Each number is 128 + 32 x the weight over its row's rms, rounded and kept within 0 to 255. Layers, rows and columns count from 0. The size above them is the row's rms in percent of the matrix's.

# layer 5 MLP gate, 768x384, rms 0.038, rows 97-105, columns 0-127
size [101 100  92  97  99  99 104 102 104]
[[143 179 150 164 119 114 163 159 172 160 105 161  95 157 157  76 102  90 105 111 156 126 113  69 179 172 105 157 169 131 132  87  99 161 111 141 170  69 165 166 103 119 173 136 134 133 230 128 103  96  80 168 168  79 182 114 116 116 166  63 124 177 126 141 125 156 123 144 152 128 170 108 148 132 123 111 183  79  85 122 163  94 121  76 164 138 133  74 158 114 119 148 116 111  81 109  66 121 102 175 169 113 126  88  99 157 126 105 169 135 121  59 129  64 110 105 179 127 168 106  93 138 171 137 128 146 124 183]
 [ 69  66 134 109  96 125 130 127 148  91 123 110 137 169 112 126 131 147 161 119  95 138  75 150 122 152 102 116 131  94 139 150 205 160 157 143 111 164 117 114 120 104  92 104 158  89  77 174 152 105 134 102  84 166 118  80  92 109 162 169 153 147 100 119  56  88 108 106 148 150 105 169 157 149 110 111 102 130 145 194 137 202 169 103 107 171 121 181 128 109 169  86  76 119 141 111 139 117 127 199  73 139 143 114 137 172 178 128  97 115 152 148 130 139 184 171 162 127  66 117 108 129 124 151  85 132 154 149]
 [ 71 144 137 116 130 116 136 148 178 136 154  88 113 139 120  92  83 128 194 143 145  76 168 107 101 175  84 116  87  51 173 138  94 158 148 158 160  56  86  92 159 166 138  94  93 116 123 120 113 160  86 149  94 141 135  88  81 141 141  65 140 109 127 112 126 134  77 102 125 148 133 117  90  99  80 109 163 128 131 123 142 139 206 163 103 107 159 135 170 142 140 117 146  71 145  52  84 107 130 165 112 130 157  99 110 143 160 128 131 163 111  94 143 148 122  86 169 140 106 112 126 139 100 118 152  98  98 215]
 [157 101 107  97 106 166 165 167 149 112 119 158 136 147 143 127 107 156 118 154 116 154 146 159 108 148 111 117 119 115 121 112 161 165 139 191  94 119 151 131 181 206  79 100 153  97 111 115 157 131 133  98 151  99 148 120 198 189 110 122 144 146 175 121  82 156 166 107 110 112 163 194  95 134 119 131 174 110 125 144 158 135 183 148 121 121 152 198 138 121 108 153 110 100  99 119 229 214  49 120 138 106  63  98 120 159 121 101  94 142 175 110 137  63 147 153 199  87  99 146 193 153 161 128 181 188 100 115]
 [128  67 114  88 141 114 121 128 190 109 190 111  98 146 195 135 157 108 126 152 150 128 111 140 114  93 134 189  80 146 144  85 126  89  80 112  61 119 137 185 125 146 102 121 151 125 158 102 169  85  70  95 108 121 111 110 129 160 162  79 141 118 146 102 122 158 170  97 141 146 128  91  91 128 145 107  67 153 140 100 119 147 103 127 145 134 133 134 108 108 135 102 148 154 171 122 115 147  77 168 148 141  87 109 107 133  90  59 105 102 194 105 101 143 174 147 186 132 142 195 130 158 117 154 154 162  78  84]
 [157 141 139 111 109 141 119 155 143 161 163 133  87 166  98 165 157  91 140  73 117 116 126 171 106 145  85 142  89 178  87 109  90 118 112 166 112 100 120  53 110 139 126  91 102 114 161 112 154 114  78 149 186 144 156 184 145  83  87 166 102 159  66  75 135 135 141  95 116 145  74 105  83 151 111 133 167 121 123 106  73  91  90 131 155 125 138 152  95 132 113  96 134 100 103  70 177 159  94 134  97 194 153 152 145  58 128 157 156 118 101  80 118 135 163 154 172 106 199 178 157 136 143 152 166 179  98 114]
 [ 88 112 138  96 199 123 112 132 109 113 137 131 132 107 130 110  88  93 165 136 128 138 130 135 161  79  91 137  71 178  82  99 111 119 133  81 151 124 184  82 112 108 151 108 173  80 126 130 157 179 141 159 129 139 145 110 103  92 113  86 108 108  84 126 111 137 103 142 121  82  77  86 131 117 129 103  90 172 110 154 154 103 121 115 112 112 142 149 110 109 125 127 153 100 129 107  95 167 110  89 168  57 139 105  85 113  98 133 193 173  95 112 115 160 181 150 132 114 125  80 145 147 195 119  60 132 157 147]
 [ 87 115 135 115 140  62 147 129 141 132 145  99 155 127  73  68 159 122  97 101 122  88 163 156 151  95 110  51 176 117 134 144 134 118 107  96  69 104 140  87 117 127 169  93 120 129 171  83 172  94 165 155 181 146 160 134 156  97 109 175 146  96 150 105  93 109 104  92  96  98 130  79 130  41  86  85 147 155  74 123 145  94 129  99 117 120 233 112 161 131 160 121 126 176 145 150 137 117 133 129  92  77 182 145 169 104 160 177 126  98 175 197 128 124  93 135 105  97 131  89  96 119  98  82 121 121 102 176]
 [125 153 155 173 139 143 161  94 135 177 127 113 166 139 147 118 120 128 129  97 198 182 125 114 102  80 111  51 153 159  43  88 125 122  99 120  68 134 115 122 145  75  99 127 158 110 204 107 128 153 174 136 150 120 182 121 210 119 153 107 139  97 135 121 110 113 156 133  92 156 136 126 127 156 203 169 144 129 117  77 129 114 111 190  84  72 133 103 168 121 166 136 124 117 120 149 108 129 138  82 174 131 105 106  83  87 105 167 115 130 172  74 129 160  88  74  95 194  96 127 120 116 174 147 129 169 110 160]]
# layer 5 MLP up, 768x384, rms 0.039, rows 97-104, columns 0-127
size [ 93 103 102  99  94  98  93 107]
[[128 132  91 134 102  76 159 113 102  90 155  98 171 170 160 164  83 143  90 127  88 118  82 145  98 102 136 131 138  60 174 121 125 128  97  76 165 146 144 148 112 177  45 117 103 123 127 182 128 151 158 120  88 155  90 181  93  98 190 146 143 152 150 123 128 113 146 202 175 127 125 137 151 179 156 158 111 141 158  82 151 126 113 126 134 116  82 131  84 113 208 131  44 148 156 163 175 148 155 115 101 117 161 151  84 145 107 129 163 127 127 153 135 124 155 139 158 112 115 147 174 120 126 180 142 172 170 113]
 [110 160 188 140 126 125 111 169  71 113 132 142 109 122 134 142  75  57 138 135 113 144 142 131 179  95  95  84 105  89 107 105  76  52 118 121 140  78 126 132 117 150 135 157 137 121  89 165 146 154 106 104 165 137 147 176 117 185  89 136  90 117 141 133 239 102 148  73 144 149 143 143 117 128 109 113 108 127 128 126 123  64 134 100 117 103 139 107 109  87  74 158 100 127 106 171 142 136  80 101 115 176 181 132 106 138 166 131 115 191 107 124 109 185 123  74 130 144 150 118  83 130 113 101 133 133  94 157]
 [148 167 122 106 115 151  77 120 165 145 107 151  96 199  93 136 107 108 150 137  99 156 125 151  88 120 154 161 138 173  85 175 175 115  49 155 122 177 102 127 131 162  66 144 135 102 170 148 112 166 109  84 138 112 100 187 119 139 169 151  83 154 202 182 115  62 113 106  75 125 155 143 139  99 180 153  75 152  93 122 137 131 131 117 159 122  88  83 127 101 113 174 111 119  74 138 108 165 146  70 136 116 118 160 153 140 143 137 127  99  94 140  94  99 114 154  52 146 102  92 113  93 106 127  95 136 100  88]
 [168 127  79 156  67 151 161 134 208 154 136 145 107  74 131 106 102 143 130 160  81 176 139 104 166 133 119  99 141  96 125 173 112 177 106 160 105 135 175 228 145 143  31 136 110 104 177 129 140 134 176  98 163 119 115 184 142 167 166 151 149 107 204 122 115 135 148 149 107  96 129 145 125 101 128 139 119 137 101 118 142 186  56 133 118 123  71 157  91 122 154 136 111 197 110 151 131 154 131 124 136 128 113  68 136 120 139 190 117 114 151 109 126  78 118 122  91 140 147 137 128 101  91 120 105  75 132 107]
 [148 114 168 125 109 133 137  85 174  91 158 125  82 161 128 191 168 155 158 141 105 106 136 175  98 121 122 158 113 107 141 127  85 156 127 114  96 124 169 127 111 142  96  79 181 112 156 150 137  72 122 150 138 186  63 171 125 133 116 152 198 167 107  89 130 111 155  46 114 155 100 101 134  87 139  84 113 165 169  97 124 134 130 134  83 115 103 151 128 121  93  90 126 127  73 146 196 146 115 119  89 137 147 104 149 159 126  86  92 128 131 135  67 111 182 119 147  99 134 202 167 135 112 166 173  90  83 144]
 [155  85 114  86 142 128 149 111 106 130 140 123 169 178 170 113 151 107 129 100 175  81 158  66 111 141  91 124  50 160 123 181 100 128  65 154 174 114  87 106 132 125  97 142 187  51 173 141 135 115 178 140 136 158 165 162  85  87 178 137 129 136 140 102 141  99 130 211 137 139  83 128 109 161 110 165 149 170 131 114 128  66 179  58 190  67 103 140 104 119 115 197 126  98 186 193 132 176 133 166  90 123 138 126 133 128 152 151 136 163 163 101 121 111 111 137 131 140  93 157 129  97 153 185 124 139 143 106]
 [217 141 120 112 151 145  84 127 104 116 110 202 116 133 121 165  93 149 111 154 139 148 140 100 164 162 148 128 115 164 171  65 104 128 140 124 124  99 183 159 161 106 171 124  62 152 107 158 119 128 130  87 150 173  90 133 165 104 143  87  75 139 120 152 107 151  91 168  94 151 110  82  86 138 162 135 120 140 135 171 125 135 126  89 130 150 149 196 140 123 120 169 120  97 175 102 172 166  96  88 117 137 147 122  98 122 118  90 104 120 170 161 109 143 174 148 137 138  92 121 196 153  85 116 132 125 125 172]
 [ 99 158 153 103 109 133  86 123 108  96 137 136  72 220 157 153  52 111 111 122  97  99 122 123 149  95 141 148 132 124  92 109 118 118 163 105  57 132 107 128 168 164 120 122  72  61  76 130  97 130  94 144  85 115 167 123 136 166 106 131 211  87 153  86  57 130 101  96 185 165 135 134 115 132 156 115 194 132  92 148 100  69 149 189 121 121 114 191 134 131 157 109 120 155 124 159  97 119 132 127 137 166  82  83 138 127 141  95 131 150 124 167 189 185 143 124 137 111 110  94 107 142 117 195 107 156 156 186]]
# layer 5 MLP down (transposed), 768x384, rms 0.035, rows 97-104, columns 0-127
size [ 95 101  99 100  94 101  97 105]
[[142  86 189 106 166 149 104 162 187 128 158  83  60 150 138 102 193 161 113  98 120 113 163  87  85 128 163 127 147 135 160 214 118  85 156 138  84 122 151  99 161 123 115 130 106 157 136  59 159 166 129 104 116 100 101  65 182 111 111 133 145 108  87 141 100  76  83  99 143 206 110 149 104 162 136  98 111  93 104 143 135 152 173 190 131 144 133 131 162 124  78 132 120 113 120 127  38 158  75 117  93 185 131  84 166 108 143 128 108 140  86 155 122 160 154  96 165 110 119 120 127 113  99 136 118 108  89 119]
 [ 91 119  77  97 142 122 119 125 132 100 129  98 120 155  92 128  85 125 131 190  87 136 171 124 126 141 188 137 134  77 124 102 205 165  37 115 146 100 111 106 126 146 120  95 101 132 128 165 164 114  94 179 128 147 121 120 109 119 158 144 171 177 182 130  83 156  85 153 105 159 104 128 190  80  82 163 128 188 121 166 157 172 100 154  69 107 134 142 140 160 113  98  91 132 120 130 180 125 123 138 120 122  78 129  55 113 117 123  45 180 108 125 149 126 168 135  84 111  81 141 118 130 102  61 165  98 139 152]
 [120 179 122 107  77  75 159  96 136 102 108 122 131 129 166 122 118 150 151 118  95  83 118 153 150 126  64 131  92 110 168  72 156 156 178 103 123  77  87 111 136 144 135 140  91  84 135 107  95 110 150 138 104 159 142 149 130 104 139 106 187 130 124 159 164 141  90 164 142 136 108 133 118  78 180 151 158 146  91 144 123 156 142 127  86  95  82  88 106 127 171 139  72 135 112 184 158 204 106  97  42 101 173 118  67 139 151 174  42 197 136 109 146 101 118 111 142 110 135 120 132 125  99 131 113 125 117 153]
 [ 91 156 144 114 198 110 151 152 110 130 128  73 137 109 157  99 150 134 115  36 137  77 141 155 127 120 255 157 126 175 194  89  96 137 146 174 150  78 104 105 132 105  96 105 115 163 144 120 136 120 139 144 103 122  49 109 145 124 108 132 155 135  88 174 131 140 134  90  95 132 114  85 129 136  85 121 159 168 130 102 131  85 147 143 110 101 159 161 126 105 140 132 133 193 148 129 106 104 122 125 159 148 161 147 144  64  99  60 105  90 134 137 141 139 121 143 131  88 125 145 173 145 157 193  90  91 123 108]
 [ 78 155  93 144 121 111  95 101  98 149 142 140 198 144  90  96 123  88  56 123 111 131  99  80 156 114 143 100 156 147 117 134 128  93 156 199 170 140 125 139 142 130 145 123 109 159  72 129 169 151 107 142 106 133 124 110 132 103 113  84  93 162 151 159 134 129  76 173 164  43 116 150 167 113 153 137 157 120 141 173 143 112 112 116 130 168 125 135 126  99 137 167 129 106 120  74 122  76  84  86 111 144 132 138 155 189 118 187 155 128  67 132 189 113  97 118  61 149 143  88 172 106 142 112 125 117 131  82]
 [133  95 135 186 102 110  83 122 187 108 157  64  77 121 129 135 122 101 145  95 131 113 157 132 133 164 113 103 192 107 103 163  71 119 189 130 144 182 131  48 105 205 147  60  65 178 149 116 152  99 168  96 155 120 118 132 155 142 135 112 154 140 183 152 119  81 117  95 168 164 109 139 205  95  65 157 179  87 108  88 129  84 134 167 145 238  88 112 119  96 147 116 128 153 163 141  79 117 137 151 101  99 147 126 149 165 119  30 136 164  92  76 155 133 161 143 120 141 107 148 173  58 123 154 131 133 148 139]
 [  0 152 135 122 127 105 153  77 136 120 142 136  85 143 101 131 109 126 141 110 171 134 148 109 120 108  90 125 112 105  98 161 148 140  93 129 177 136 155 108 105 140 100 120 125 107 181  84  95 134 136 133  93 119 164 158 113 159  71 164  90 169  85 107 105 130  80  95 170 108 148 158 161 143 129  87 110 122 136 151  81 110 101 169 175  91 117 103  87 152 227  85 124 149 129 122  94  75 152 125 131 113 130 136 106 180 186 152 170 132  87 133 146 150  90  53  95 109 141 117 100  99 180  79  82 108 138  91]
 [188 106 139  70 104 136 125 182 136  80 121  74 173 134 133 161  90 179  93 129 183 107 194 161 103 132 152 140 134 129 132 108 126 106 122  90 155  94 174 102 160  96 161 108 148 177  95 143 154 109 136 123 144  89 112 127  73 123 171  70 129 110 115 177 144 146 179 163 139 118  99  96 108 174 152 130 122 142  98 148  64 139  70  85  64 119 129 104  87 127 155 122 128 132  93 129 120  93 128 105  90 154 105 107 151 164 135 210 128  82 197 189 177 152 141 142 149 124 108 119  86 108 103 101 110 153 134 160]]